Part of a small language model's weights.
Size: width 448, 7 heads of 64 (1 for keys and values), MLP 1216 SwiGLU, vocabulary 4721.
Each number is 128 + 32 x the weight over its row's rms, rounded and kept within 0 to 255. Layers, rows and columns count from 0. Numbers have three digits each. The size before them is the row's rms in percent of the matrix's.

# layer 3 MLP down, 448x1216, rms 0.0993, rows 158-371, columns 384-447
098:154125079127107148165121080075124065110117152143149215134151133127121097203094192129157136093139106065110110083143099145154084084126118117092138135153151115158066109089165111107125116149137162
101:090143156129098156087113115146114176127114135113114122107100161097116130106095096093082119120138138171152128153139144143149158141124127124121030113130155140127092110117119123194139163202086145
102:049181141107105140152133133095082136119141102130129142147124112191145149157202125121132169103127140111165157083168102128064102119152151081110177059178175128121157120095134164088110121112113188
099:091144111092180108106077135142152151177062142128102168153074142117175168141164140145179142123137136181100162103119142122146137155122125105125144142120117110148139158124105117163103130143107066
098:151157105110132092156171074155182118092133126095158126126149161124106171069106136147156062114099144064143175132124159085095126064131109151129095125113117166101074113112199175119201145181106098
096:094207089153122098131157037160110159117130152099152122117092133123111114139150136106073104097130146089133120103091097137144168122099139117102192101119136159078082122120125148138159144120143131
096:123083105139139121162126079086154125131107076102133126158135137130124082153133147139177128119098069188105209125169182172147114116112118133124145079113151130132136191152192130115129129213072112
096:192128163066084093163157123132112102169155103102153127137121142126148133043162138195126123158117092180114183132155092144095027123155179146131165118163141150153093110103131156092137086184148140
098:127113083084073088087161176186143113115137079171100140100086138150098141083121136100109138146124119158120143141116151117097124100157112128142118133152150165145167143105064090068147109128160112
100:128156114113153070124133175133068104107156066120156100123105158157158100123128116114205091116134159099140072145165083175177082173170120169135134114113123087106142146145103156211170166129117148
096:126185168051104144175066171162089118185076128111122111081089149106148107097098136104126136110151126086168109128142142097084131185129074124140111127095104147172142174149133139120119094095051143
099:111155133154128111165122142122129060101117125136122150130107131159144134126148114154062090116102107132135131104163028181115146190168142130124140128127082165184139130126087148106130211133096118
100:083146132131101098144136134096128166147126123105102157095166145117125141128159142101152122137109092138143171147169124149153079090118216069179095132133138129118147094158161152127182137080045123
093:125131179120148213085168085144098150104132096080100157117113084153105196056093122099151113166166100074166163133125124074168121100041134153116115142162143131153082181139108211124138122149196098
094:141133117088068105104085152069132107126134133096133135079109097092163145151112055133147159116087148177146155169155137138183185098110105082108183150085073121118107093083134085193123096160122172
100:132155189123111160122154142169090147131076126111131136118113117096111165160143161114076189197179075175187173148145115156128123070098114127128140155169157152140170089131093042107081082155104109
096:091191132133165098100096117148123124153157088108105124110139130133091111134193062180114169120141128156140131091077161174194135125078161113092083124075071134122157179148124198101119092119129110
100:143110130096110131116162127126140149183129093054082093170188172142168127070118136092122111077133114124110140143155115140108108123108109092146105151168110158182107107108115146067144076116103107
098:187147137164102120109068127156176165067089095056148096072151119113122084140114124149131105111096111083096120126122114139144122088079099171126115121141000147170102065121127116149150159089146084
100:095072119159112091123150138163137099116122130164106157071126122156180138037137149129106090135129159164117153076173156098126187148066138168187145141103144081109154177093102103093146159122098154
104:169117080098135093124088128071143084116129143157102106157184166176090166139146115140144094161135123170087128136147149125141133114195117121196043111114148092110129106166157100091222102110179061
098:110120115124149116171096171149092138158183168118153101104186168118095155231127144142168144129106105084108099121122081125087126085174179161119133140116141100209190078129154074121112098113192077
101:151141099117137137166096126088139181085074104137166149078109159101112141165173074138132133080171144128187063201159184177154136150094083091113100126127137137152123134185105124162092143163111191
099:129102135136085093096163132107088144136135114142126134189148108175167102123112080171103175114101118068109139115106042121153087124111129106179124133145141121178104127157162147089073113167197141
105:167171101082135113137155119139118133135081139113099091109138179126210178090095091130112159133141071137134113080127052102172070130105116153098092139084086150109119122103124114087158102122121154
100:093170126166123133114101145164098136162144099219155146122117144095127089152080140099099230082114113173169152161043163140176069118122080129143148076095166148099171140122118101145075187180165135
099:155098135177150157147152202126065094085134121135097070052200125091066086140132133078145131105138101150137084167114150117091165122098024107080131081163162130170117071144114136164118130162188094
202:175087205098119117120104154154131072135219086099119168118164168072147107136158164098126091144094151137138120148110169087026079088157113127154136119134114116059144124147131098095143081173129049
104:150132161136142061120093129096091153127144125124106105098141131159069066162192177176094117063102112093160153097111121130066115137108160187150136070159144067101137105139155076144096062183113136
102:163084130131113122124127103084100136114135103132132150153114139074114100141124127145146133114139137160151153148114174153120123167132088068200120113058154154082179133097152089137126063136133161
099:121150118151161086145118148152140148146155135206067085144098130183141120122117208109090159075140119183090106173093121143100147204079090140173100109128150117143180163099120113155152171111113070
102:169109090140122127103100156142114151109149124117101170136120168179111102168139136179090137136120157102073071086107153110175132135185115150099107131159159084104089136160114096100109115208162135
101:148093095100137188171123182145167107149066097109190148141136132145132118180129114103149140125148166087108106155135108135154120093157131104085107091182103086088212186122146155111167082103117106
104:117126134061159163107121162143131141103162064167096239127144087091148191176116046112132110149072139117080122141107095119084104108130172097139127149147122102131128119100093152141131189132113189
097:139118097078130169152114125171129068133171183111155109194169153136060083147142177101079100149135121110170175147093134129100076167098122145137094096147153152115106082135184080094115103146178157
098:124115092097130121144125132159091112086128116100096125132116154152103132088106092113119117126146142101100106166094096107133083127107116134110193110150140112137130182148111039165143102143127126
098:178104082137139171107140143126086170114090122114154129216134131147048102149141086181146138171156140116134098151121160133074106198124095152092103165106163102119110092120121135108151167160125148
102:113134128103113098104145171103104103145175110164082103113174125111087093064131157116110163108159151053183171116061157095120172118156108121137130074156173146109140086151144130066132086150126092
103:148148185100187164115099099169145131140090170147052194118129112130121151146177118136151098151104068110161101146114138123114155146087090111088111113160149096128105123162112121098120105145120114
101:096139112117215108108089105068132140129069129161146143198064152103126096163211157127129111075132185106021107105156076184110036093130112166105169119073112115160144125122207110123095146172100128
093:179103170128089116143099056111103120060140130088169156113114180152128152168133144094161218094091107132100131128124127112127172125139131093199107135102121162175087103099092159112114025124168111
107:141160158101090124161118111149110073096155133161194147116175141164085159124154147121117082141145100140209125172138085113078152142104092156119134134167150137136172085066122159173145164126166114
102:129142114082165167091124188097139139118111172117123132111099208107106156107191170170087127154205132154113121122165112159103212158139088052128170195125177141141138078150162125088127135099086116
100:150136126141165167138113164146117111149092134148207140118141069143093168095144199148191111098129159154144140141138144107128090175152157117123161060102036139172113095164170166136140176128127059
103:048097119108093116127155044081156158140096128078144135130150140164104082037078123150137157131150141192113133159147095116165143106132150106111104148152114153105152121112158200118160110076109161
099:092152158146144144151155103142163102106161120102107139111154090114170134196099142181108151183124150140125134073128134107198174122141126125121094176179111212106128120086116097108084143107151162
099:140112132134105088146162120117095106089104153123131155137082130075100167158132141073111111114088177161150130130134127157076113111099128093139058139110090103112168085114105152095158141073095105
099:137150153122109122163149142120142096125126104116138119146136056136134095152142140174105152131091181154136098122078128188143100139067145149097101149102113121097146136105119093120161125177149153
094:141137138123113138143133134132186124100082124205117137159169181137121078138080117115120122130139069119111105119138083116174112109115114114153098136127119122073121147107139135112139122068087128
099:129090172117128167083096061112165140135108153057125125125080081105184134128169138158110153173131123109071077166146170086092156140186119092068157156185181146121117202153144157188138083158074121
100:195115124065151151155107127160178164102154148108119180145120151160162153112155104121104124145134137181090112166118084129182148126128160102157147107161155130115134104152192180106112168109114141
098:148141118176123144134100107123031127202127147133113088109116073129038135129147095138161098099118118116133064178112125090069115074181118132165131135144120108173124066157173127094159112158139134
100:093160100142132153172115170172065108148096111080143197111172132150136128108093164092121077174178130136134160125157121153060124084182228145092153133133181157063133137126090143103127196094141041
098:112123174128121182133128116135069145112116111100079114121164040138099174105139101099117150156116078117097115130127092141119099114163116106168108125098044101122133096179176161119125113137085119
104:107143126124109118101193175148064102094118163121153109095136144101157128161184117165163108148149119176197080090109174116139099113131060182107089113127131124139143142101130120133068139104118122
122:150067143147100145119128115169167135140125163161104137135122183170130106157110087142146138112121143125121089128111086179255166147073107098105105162141157171149138168205090215147106119130111218
106:126123144120117164119104137059136122019133166101084122108147127103125130164138119122147096136113102169089157107163143096113146135107172174102101156149119089084111072113166215149099152132119159
101:150123135122154099114152138155060070115164163119156162184158081138150134067151094119164184139133119094166203104119109157099053087136120079099118096162085175120111131112112154127160107126155090
099:106051165090135161055091133093190077133062102110162180096076163101110112070116082142122127130116103135161163148167130128104070138106099101075095093124165140138131145130103164145158148090129179
098:129033144123148127164100130102117122113142110142136188167167106159143087128132130141137102159114098108093169092147151132131111153139119104189054101095089189148115127138142132171134153097152173
094:119141179098088077145074142141118162150132118146123135116160090118185131095148167154113175123168085116127126113130096118132056129119142132141171101139190092152109079158104137116171136174119068
102:185133123167087102037170158157150138113142096133145085131123120175134112100138143107183103103101129122100148156076143071117184113131073147181075139122200163145139154100126068112066109123148107
099:177105100108131115146164125122172130145168166189120197074110119134158104109063117194112145148179125170081107092147123122164109050142140079109087129089139135147168127160142068146133120099125093
098:190091101160091161140196131125123160131143176133146146121159058148137149151069107107133089134112114099124046111117112105122155160121116139203199078083116153130102108110155166151110140091125163
096:175177100054144078119122128099113114070182122108162138170113148143138118082146178145163150143148110134118079144088129121126130122143165088182161102087089160177141133197120178100119133153143136
101:131133114123157078106123197104158134100115119135158141127099143100112130091048063095098120138146173108154171103125127088095084082073076150180116164134080137165126104067098132156142100124108097
103:080132188122162138113137134104125160097116158119175137149138136134123155107156162113113049146144138184060121081084167140081180123162122161118133099122160086110118152105138177139181108143083043
099:117155129135113108139155152094097140092086113074109162067149132196102125187108073138117074175126084120180128177137164159140147121200158166167074119151115168143095116105115133144116143098192036
111:149173077154167134164122101171076211110152108145079135100114109151076086075142125154128167116141048145127127108107116148141135110159159143141137087079148121126124100151112117113129162126147150
097:091167140113124145134141141164096094131082104121113139099128162112143118126137088126133085023107108141152224133114092123128086121063080118064073173152171134135088134124154105124144185128116104
097:116111119191102100136178131159120089113141062155145069133096186095190181105142179128127183189144118167063131127147149139146163161144124150195155151084232168161130117136119124146099158168107160
102:162094145124112095116082101181104132146080192091096131135093198112138086156127129161113125109119128130067114123065097081107103121099138119089151188102119099142114118153123186108125163093116119
098:112127101049117162070080060133135148144133105150166124134058133112120162124157127151115103138122143104162163143141150069130101140091123096105155165102143140115138112126154171169084145157122089
100:121114149165110131114090146113136132115141114096123082125093162128145090162156109078164067053075080097124118115166112105114131058123135156197154191144095118128060134185164155049175162106116082
098:141082098145094164122161108196160170122131147131155101118104172158140161122131159153127148193119117166140135202178128150019117102094148113029136120096075074193139103130078116081119138125155114
096:089123161103116078138091099118097104111142125159174128155137100068094071084129149062169149097153089165114125104155164063133159102143104116141152178063056102093096148106119133151114101103071095
098:126135122173127193085136135123116187117114138054159149145135088128094127106146142078126129068106135102141102174075115123081171108115120142189132127163128149119153127136094134141074154115114090
095:116096096166118042134164185111131185114134186142126139115109114128137096172121119165107138129131086158101096128093110129124109122169182140095194151190106106167138133172102117116070110103145102
099:120144116089073213113140122133184176088178160136103120134144129076101169150157128078123208166115179182149142088138138130149163096142110141132107139085092102077118175063144090117114067094124153
097:143103095140186087185144171167114089123106120126061139136193112177102137154127081124126088116138134087098102142079106061081115115178107119112161111086143092104106123183131130125174147112164088
098:092126071105129160159071147112161176136129153187182095174129158122060138161113177137115133115110123098095094123163138127109143124137105104163111110142085114192123083166086069084178136116079182
099:079097098132101146139189100165113182137106111152099135086105136115161146106120107144130187168133120169122064092119121143184154089142140109136081108071138102071155156153115133128123173117194128
098:152129168116165081077185109124113123091165089111111126157173113145109126063090140108114138130115117184130100083167087129182056094157152087123090135151094130166138124155131126132099149107116131
100:141147179144163148133137140108140131162090169092109157181056118089152153095172098143129147104083109113122132173120143131086129133143108108140072188152101118094105128181104117125130124155145113
101:121103150116108119163175151186133191180122119134094163124115120090155120127100178113131129153121079132070171115166109106100097123070179161191093145128163126183052127097037159158079113087066075
102:152134156139092098130128123150165124184122097099127152132087099128159116119150113083139124113085122164173092106115120152121157136134112119121140169175094092129081101089110113141147112136122113
101:107112156187150085095142160141157090157144133187185156133124146102115184082112185082071103157163145169113141123134106145143099121154197090151152187114093143153153155149161138107097117121126118
098:115149168178112081154102158083119075118040154135148128076117133104153096070122105109126129102162176197119149057118083129058103207130097069092093134127097105113130177151094134136128147138146127
099:133106092120128177094202183114096077154048133142125139169101076152122136122113147152144098163131134141137167136159138133141108158097113070126088137177110104122162131039143134112176075055132149
102:152132128158113192093094171101101162182143074127148089164176163136110107101114131195080114141096136138180096114116141111174157100120087118108105161091081211127152130177151120123142100132138132
095:124135115198137122120075131109109126109104195111137090137102206198159122118078176079090094095140159117138157187158119069131146167120111176087088137147086162164080090117111066066152144092146111
098:112106099126140145166142109123100079157101105105094163095118096104111142127127131154104165156149085154146141202117119114151218174111119143078138114156173122100125111119113143110150136102172109
096:133150140109095109117138069077179136151088156078146116175123063126144139107108150088102098116147091136064136105200129142122140127109147151124197074192128096137118114138093124058112140163079082
095:126206142066197085124102139109131168101083135120079150190123075108157128130123121106148144115100111146134128093132172137107132169103150105171171196061133067182119128124124120093124125117148221
099:172123167103105141127090100137185088123089141125130153093107116142155137089150115183168143154093152132141142126115144131155132118103110153114082127163172125064112125193057166157113150084165118
101:127152139093118196118141134114095076139146104137180186106074132185144097142124155110115142113145114128114152128054114175114173125110124169119099118089146103182106104176142191157103093140144109
099:148141165126148124113118152126144138125108144141122069159134103118141120079166149175179111096186129153047100097136113124108086165157149123165169080137124152150198139135186116087164082139107122
096:128116098144200131110077025091122093152076134182112107133080129099181161155152140173109157151143085116113134067085163131171186114125100128167156177185070124163095140127100146100169095188148178
103:149125069131157120117195117143105136097105083103151185142143143134090146125162156061124118101132100157177106111162055157136088137132090072095098084168177112103163154079127144117120174150169130
099:111129107133156130117144108126106181085116146156154125147094148200076079108161207131137068127105118141094110151175066120095111154117127147080166158154142148184104159131177169124093146180195114
098:176148188134110101075183074102112103114130170101119176165124106130119127161117146145132114120091175125172130090121128139051185176115105171205101114106096195135154079132144104121118078136138083
099:154100061078112155132076131128081205160081129135120086139161155148134122118148092153120136185107130169155104097106119198163165076104114160133170188149124155109168132087156146113099158147139145
100:128142143209131121128166155138087170112093133099108106126153142140152170136097137054138163126136139135142181118131127169096134191146111102190153102150142116155151123114125136124067109130130111
104:166103145141085156166172154123150159147169107198144136098160072112084101116111140127152063113147147053143141075145141131060122121164134117137142090128122154142096157130122089116102108056146101
100:114141116138108148149121155103059180157130139111092115147087122128143099091105122119055116117083120130070098104168097134140106141136057138148147107071137126110144167184203172169126137126117132
102:151114102131094142082102068144117072089117190146124127111119089118168089138100136122122162124178072171184131088129173127087195152061094164148064106155183153162161154059132076119111166144165111
100:178115089114113127169116104123132155122133051171101206185129136120132138118090096134141120162109067068091088138122112133153115162150116081141103106110175201129052194145159162137155034133131097
101:164134129127052117120072052145143124138144142117144107180067185088130163126053086172107114090132117105123112170164070158158141143182185088178090191158120178107133118081144166044146111135097165
099:128125121108081137102107110073115140176144123163105119096112176150156109178091159110118164095163108125099150182169145127093054113071109101114160159121107099105119111125117041121149068063131097
100:080100078111124104157117148149172130154155139111144131105135144115096127091132129188212160179074168102137165097126065133141157071196129166152153143159093091126162074164096146109099143121150187
096:177091146135234087151127106148067167133158113130105170145148094102069123096093134135123085097113095087111130128102090129134130151042135142105118140107127137123173113161124134119116075109155136
100:134133141091089128171163153108099137145079132105105093116118149095141128126113105109124115120158180100118102149189101134132175093101161142097148150140176154062175125088107158127154127160130110
099:142067102121129138127097075122102158102054141125086134148161165084175110159159157165099122209134168128113184107188159145209121108126166151177136126082106092062086159130099170116087153095136091
098:130101081105205157169090151109184084131067147154141062049124159054149147128142129153145127120119128162179132129175115157125140139065129117170122116150087142082146086124138190184141138094111144
099:100097099122162106104089125090117144130082096117141116085138104141109105099155112149073102168090109136163082177224126120156106067142106139091179096120111124151120140137100079096080142146105104
100:084120115134075168133155156091164058110110092093130199094151161109154144121135185070149119163133124130160203120098135159128143161127102123139108082151123137163142166083133165159140192161141055
097:136150127169067091144168097117160147153140146127138098145136129168099158109148148108091096145107157133100140076076123125076082134161161099141098162113144110134123061131108065125131099112170087
098:146137153132108134130095119120177132071077130125077039152109132174091135203126119129139115207068129175139132133139100112139127087134143128102065106134107116111178159086124099099086154182135081
100:129130118094125121171178184114179122143114158104160119136058114130094100065097086102058142105145113122109095078138171141097056135146117122097128149177123150086144138152151152120160064158165080
099:177157112089143178151094112127112079117122096100150110120143113152103140080124088112164124064147153122134172105106063122166130128182190098080078125076118140138124177110155164138122082107135130
096:148131128135097130147113137122110166098108109161151138138152115096112151084141149132193111141064149118146130165116091127112171100114082102108086114189122121130059125142165076106157121164136150
101:090145075144174147149150053081084128152143153183141076138149132057065125146130099119128157114153085150139056189142146158125140034084125142084148150125145135138113126072115084077155082076165111
100:076139158159172129158125089191134131116158088109049099181140147058139119201102163163120159095123103134134119146136170153083146113157126099153131058122142127110160124129170160124111161158191093
101:141154113088069111130140180103079123119104118046139158122162076135148121144143108126090089155142139114129175188128117142157064041124110131128107101106140131139118089076123148127162081120149111
091:161133089136153123138172174142118107124080130142192156138105114158145173169095083128158134064163061134187141187080157108103169157098149099124112114096135155119138155088109079127112086126100108
100:115133081130115108117160117090121158111120108097176137145145064122144091093144150080141090132081088187091175109069101129178129091085187163172147158131108172117123169146126190135105100120100057
098:152223137184159125137120101140110069126064101072175150095183120153102131105163128080115126120118133170116159138080121189075134134165153188118145148083173149105128076167119115073155075154118098
099:141132135147168143142156106125128112060109169129116146092159165105153132179087147151162085134144101158137166171130175160118122136110095145060161137158107086098121161140108118149102093124129138
099:106125118131121101131138104117156109117164117143159133089097166116145133098129122102128122123122092116075134166101151115125128142104082205085122137094176103140097101119201139167126172146110113
099:134116130127169151143105132157103156131130132061090133141129075096142165147171120196146087059144150143088129070139143133122140119133089086137158154161113131182078108109195116118109148145099121
101:129108117074090132105147142126135134081170146092175133086146070125166181133150128132121156161157100144074091173166059184169102119177110136131148117162218111091137125184122201137062129046103115
097:079122141138127224160084107142080158135148117158147092209111147178150130141143109157134095099169142147119185124140158118134123072136085112070129066141118131158142113085160058142157125123062118
104:124178143076121131107141101155143176142076144147145150178142107116133155121143122130115180085133113110170163193103131146087127144152137145098106111146190089110065131154147102140120091090115095
102:102109166111130119141148114150111081129162140125162096119109075035118148143086169115140174136137152123132118138114100109077109130113119130079127124107090116080106119085074116105138107077101169
101:129103088093168062127136150138075162140179125144133106121112145114167117096128079085085116065139130139133148124108062101162134127129169122135093081127156164119115150135152120140053102122128128
095:071140094122118127147158103132142132091076158127160161115131143183108116099155132190090104155115223126116146119046115121134139183166116126111126131125110138102095110136161207115203237170139080
097:119121160139079132128106115132169122131119110173164155145126180100155204200149136053132109193112106159138106129131164150132201097140170099048078157132092069111126221159133167157138198092147100
098:086122157163152127133144189162083163198124132166109108138198082156125105132150199122092098119087117135139110145159110196065152099162129117126087127153164152128182072093068132169120131162126149
101:129164144109141140117183106143119145091110161088117127118120090152107184089154152146116064115143132103136137189136083156052115073128109114123092128101104122158134095171137157114180153209120108
096:092114141102136161162074122105066082155100108118136135131137151111161150162073091107096137110172138102144139112102142069131203123109099119110152162134137146143101145158126121157110140145180173
096:139140147083097117151126164173143098094158137083097154188150109126128139112114152175077165086140172120183119188144130124145107124113131129081167151121118122168150168072114139100110107073123132
102:138125179126140070125081151164091103181111078134098123175121158123159100130157097119122110133108145157088117098057115122135119127116147131099138148183145126055154101103148078146149070208081074
095:106131138172134139144122103097152130093134149158192135152143113069161107071058182092109095100150111155100107088108152074149101159155084089155091043186121171085119170150103166153139115158153131
102:134106114154161077177064106120111163067117132120115151104140157125144119131135088146075109142098159117110116181111180119180120034144199126084064065057130193093143132113150154098206106093143148
099:128159095107143105140149121097171108151077135084117205171142074166109077138090134134093176114105184112158159188094150111150073124144154169113123090150123103156140104084152138144114134145151098
100:125162178147074144082110142163169102113133139134106171167102119119142155147128144118147157117121188115138179118090210121190093142139102135201084185124086102124089112097141080119137118118078201
101:170113119107160142187144140118109191109149077123172137135172137147084117117147123143151130115174151180148152170134116124123120116203158143153146128107144164119124080125135144122132186194122124
101:146091123111169109167097182113060135137131103132121190154131105153061076116161117131084107137156142129080126125140142045082137168116179171146082050152158112132111147111163169134085106147155077
103:109108087137102131159157126079172096099143185145165156109128145125165119162118173082103152070105095098156170142166155168151072129136124124114164136168142152151143090111148138161119092153174108
101:149130201173091141117091101103092170091098124153138107153181111102098088155151176154181078122181102118140147146162159113103103053108090133210045155094141122117086162117153146086090114179090107
103:121073171121169107172123109116188143134134161197148100133135147137134137159157064160127118112096135064058072148096154097127149125088132103146096151157126103075105133072150078113066129157170041
105:081129152099087072128114083116173146107156174162106127088165121123115169127129057113174160169137158161194122107123173157219142107114158139074098129140158142124109093110101084113127066067109111
099:126118106116133142111114080142087161177140095150128098147121147133176089144129146128252151157138062152094114171125142179126135057097117142185151136121147120115133185104187032136183165069088130
097:122103075117080100129072169175143094162136163137121153130119082161137109096109075174142160132116102134063177143125116150139146101128177094130112128066138131137172151096154155150127135145107155
102:094147115074121098148136155128150118197121144090113105158106117137073152088085107170091152090109080208124053097109145210131113103118104117107160131140111107147079072173140118123140151125145150
098:111137124101170103117077080110128145107089056145084077107077161109077170120222130090123116139072130198124142160164133166153118149081152093117224159129167067112135132102150134108148114104161177
105:127142120020125128161173169132108095147101108097067144167115182102167120134075134057185133122152135142154201229124141111131111248132091142130114109135107110103150145124153084110186162122166177
097:096215107163181177114189169120098135149121149174063130116067170186166182137106123183098164143130164150157116102112105155130088119142073131116101083161137172124142152135139161122102182106187153
096:094141062144116150104156083095138091107119184122145130095181129121123095105188135123102106161145149175183123083110154125143138171103162105089144059137128147113089123133168164082127121181164150
100:173161096105135149120082134123102141199146078133041168096075129100149150120085196115134169111092110114168164149152205146150102138171154148177131128177128152099111196110107112179139110064114120
099:115115107149128100128166146090179134133094099122144080089131169112136129145106140165087185168113137077130157140115225065169083087153074097123137132146161173086103113131108120132150092131170154
095:149110126173131147130137149228117107120175188152056126118159125149165096173122166145189169120159161081149196132148103150081152170096144116166093160071101154145111085179157143097108131104099136
093:139067156132168158155123128109156118078158159069083106125142194151142092162110135111142087097098117132150113089126171094164136166116117183149196137139100096125073101165067091173110162115181141
100:126105142112097073130153158131122160040140156083126147126110109096066105126109097144121154128136121163101099153100086138130136148149099091152089064077127086126131107066117107138123158082081180
099:116159130125142195042061111123193154140121112115110122126083185098178144118134126116125044161072099122156100087172149152198136162154110143133102094134152144165139114123115156110111169152117137
102:107062122162216142157141105144100086141138117122164154114131119134150160089102143087113110114089112151122111094165125154158122157099144118074099100134137155082122110151108113140136132158142125
098:114118144094149099123118096136097143127182153150176137158099161130148131158103076078102131137209184132118159099130159138079132085137100163094137148125175157165112101132134132171176136149115113
100:163128128080150116139097124143099145156146077102162157168122114089104087155170155159118188111084128129163136104110179158183166171104118134115098162105128131126107134191130141144120116107179135
093:097132147161191075092126155124151167185143097134101084110092149110127093180107082090106159116116158148131160084123099064091117152090096137086128136189110143079122150122080145080189165126090147
096:104133116103170145067104084144076126091187152220099137122108113146151216086106087162168113142097155089176146146104155156122188115106119123151134120171161091099118133121097140107138135120118077
101:143166176175144117122104115122140161117093133145105094106143085131102151124170103147180162136102107154107063089157174130109168154121127046100146098100192101102103113156110121137125082141129095
099:103162089132136194107118116145122129081110115136138117157089090135133167080106125079139121140140139100168199151172173152142135065128110171147105112103188153109143135165188075136135117125150156
099:141138187131107114118104085109131147079158117137123131087184155069077123179127109091107120094073156080159097098172179107098138101143079117136173103135176094151195110099103103100147101160134092
100:148117143215168100113154099180127113092132085094147095102136138123188067113153137131111087154130138126149123176168119162143123108135155177154077163148123141104131120128106216077130138091149214
097:100112149129065142092226163089107202142083133138149123112187117084133176162124115158146080174118120146131133112135215150144158053136118143082111133145167105108172202136130118140097178115113143
098:139175069137099130186152183107101145134091109090113122147131046162101081104143158156119110109091125091149120121138145131124141139167061080109123118154077155163147157120148085130127204069148117
098:123083154195151079126118124093133105086168102154073137126107174131105111181150111140107121051130131198095086110145092122137091115144149093151186153202118142134122165135104195152185167141132139
102:095132137102174164149115069181118162104108110084153106104107122106120112069108142187200125140127087130165176134144106107146143107096198133188131121153140103102195184122118148145161069137112144
098:097148166158122154106139148164138130155139185080087162097087111121198092143145174190096150110136103106086172143090114161100105185107108142125192147162097095150082125093136097133100144091160134
099:116141119152140240097139172156130177109120113099129175119142130103135160115116138089099215188124114255121107170135161159184194092103079158151156190104144202105129134138121081100080163130172149
099:147096133099151130093132187083106092085115144163074112197134151083145102153171130124062135138149143175142103076073102145126127168139170121167192128130116075143094150104159110112158149105117066
101:080117129071214104108059099169162133137110146125175119090145076105152136145191109144147131193053203121145190086083113119114149176143137131144203101096127043087120078131135163134133115102145112
097:113147152163102173197101121136135162117102163134110147169117097118111123103117133094148109148131130118134132138122121194169099108111080117148068160084149157096142128131176107158094074077120108
100:128128124124111105113158113085137190115139117110107134067150096143160104163170115122102094146149112125131141116155116191133138134136187075137149143131109156175121088069113102093069174118081172
098:116148106160110085117184117132115146074113116138125138170146103099107175117142157115079176119174153136161094195103161113171180149154127171162098118095051118133143132162130099097178131110154115
099:081094153114148108160123125151169086089138116158145179169135141093146118116142171100134134180158137126048154105103114123155140175146143095083201098139144132216111107156158208148092205127168128
104:180073132079130123158110113147117126138082090145171138047162173135125105149098151194122134114111133168089143145128103117062116159144106162138126137125164061143170109191173121102160096100129169
101:110153159070127086142035131101060130154151084158142126028118079132159161113084145150096125085151049171098133145148130163160205167140119139174162123184138078126111088124094235125116151122070113
100:173094160142155140179147147103095139148183086168160143188080153161170134110099148139163135117199162103133109035102161161105127142150133084054106122161199125085108161116145093174137142101109100
097:134139115129140124130126073175063129123136081113096080181093092072133146119162123096198168150087113131091155094183100153122132068103158146095136191119116154126119108098057145151145128160128128
102:113157095124143058097157136122124121131167140118058171141179087100153134115129161115148121110159144124132088131104157177148096130111089111199051091138136229186081093203104114118130095080071052
100:102171103128155151157160163106155125101109100115129112085061116088079127110107097160092106102128110141156143139132109171165110093121147132150125206088166079048137060140166151101073199134137108
098:167151111110114160148081102123123145147156199104098116105146169151139160164139126134180129111112122145154128188145160112124116110097138108096119143117129119126103170154145120196153170103129183
105:137131134110060120106154160205152188118142127153163147135177144115133076107085121143134118136098182129112106181153115117149170092100096095145119090156102156109128038105120094103168109128133116
102:154085100126154152090106101104088120134106126120130130123074142209096103109106156078098216078156181133150150029074141066187158171124102223125110168128102113128120173138169180119092172090123073
095:102141121187174080095089121112133182133169122079167170157117125157115150120160048179152190100161140133107182092160123126094170215144096084129091088104150138146105081091093134123143179201110123
099:184154162093155127163125051148132150120128103136144128128087082103108133084098158158130101139176118175162161156112170187110144145105112123096159136140099087188101093166113082148121109155155170
100:106140107201149136209115109114113130134075204108156076082145121121133128126105072097132082132098129156138144128213176109175108139130162080145171153063153059082111103138140118110088126131145134
098:203212107141096128100087137110060166088113143115153096218121072096116146150118153154171164087173116134093134096118141152159077141092069113142187137118150123101072162088130089125099086182193163
100:133168133129133073130142134124143153123120164136122178104132100142142161133143183104134113113092136094196104071116160121148096118196099122066086149141122128129125103104127064145112142125095138
100:064181119178187122117083157135166091140152121105084167072146090080110115149131189131116161162150116067158150087128110138136135149151071143114136183190203117136162116135103107127157134145112090
103:156115121159137104100108121117145144133213122134106139113154160130155181174123132176093099138168109146136102045130099152160098112117094127183132202155090123106151173132093075171132089088178167
096:155109127063150082082067140189109179103124127119105108147160149081094142114127089161175156108124115112125127167093172141134187116150126185145113134144132119150195162066113113148114084135101108
099:120073074151118112114047151135158114153137148171145146143095162142157106141139148128142152150164140147118144140104130075137141147189158178136161108174177122120178120079218080122158143127122112
099:118111172150113076173102122099096084115097168109163139105136117117127081119139138084146184164149088138152067106087100135130100090099095059156155138114037123090160064133114086112153106122112149
103:128175175174165152139107163115130139122096116125129080138109177170146156114135150177177171095126163172085118134109105170170120143111170093104096099105123104076117146127091138140148155105165098
096:140112102126142125110146127088115116155111131105113139177137106152088123076113160168102155172070176086114086137096086104044199134160155118159126158173135138128121118175210142075121176095104099
104:184143098156156175147180132077098155134143148116097117139146153074144087117147082092153090124073145068176132052102088126159097143081141168108091061161125143135122103112146194140173108151124162
104:110130157167098140106122109131143113063128105102155173156141169130092129147156086142125123063114138085108139169183129156103083110155137178101121145124099159184131105082177128098161097085145085
096:125141169162130118063104090062157069120098115150130183077109155133164134123169111124149127104140094149126110161104158131117140142149089145133151122087112206149143158132088143120079109119144143
098:124135089065132177108119104159177113099100129154119149099112128186130133147099105150103115120125119146094095154145150091175158103115141143091113131154106157085163137110129131104104122136136150
097:117161118112152110161122132166181114099093146059154138094145077135138145177174115156086090145161158122133078173056204125106184121126145114135143146102092131105189112097116156155137158133106091
102:120085123150125111139126145128094160111097101091131084081138155124116141105198149137096162102123105105077070152143096114078166128155161153183154153170159169113220078195110145117184098133124152
097:170143161147146139121106144143073136145131108177156131165148155089087108117147125134073110100113121110119116130177118112175152138134159142165191125118132099118128153159127169134139120158099096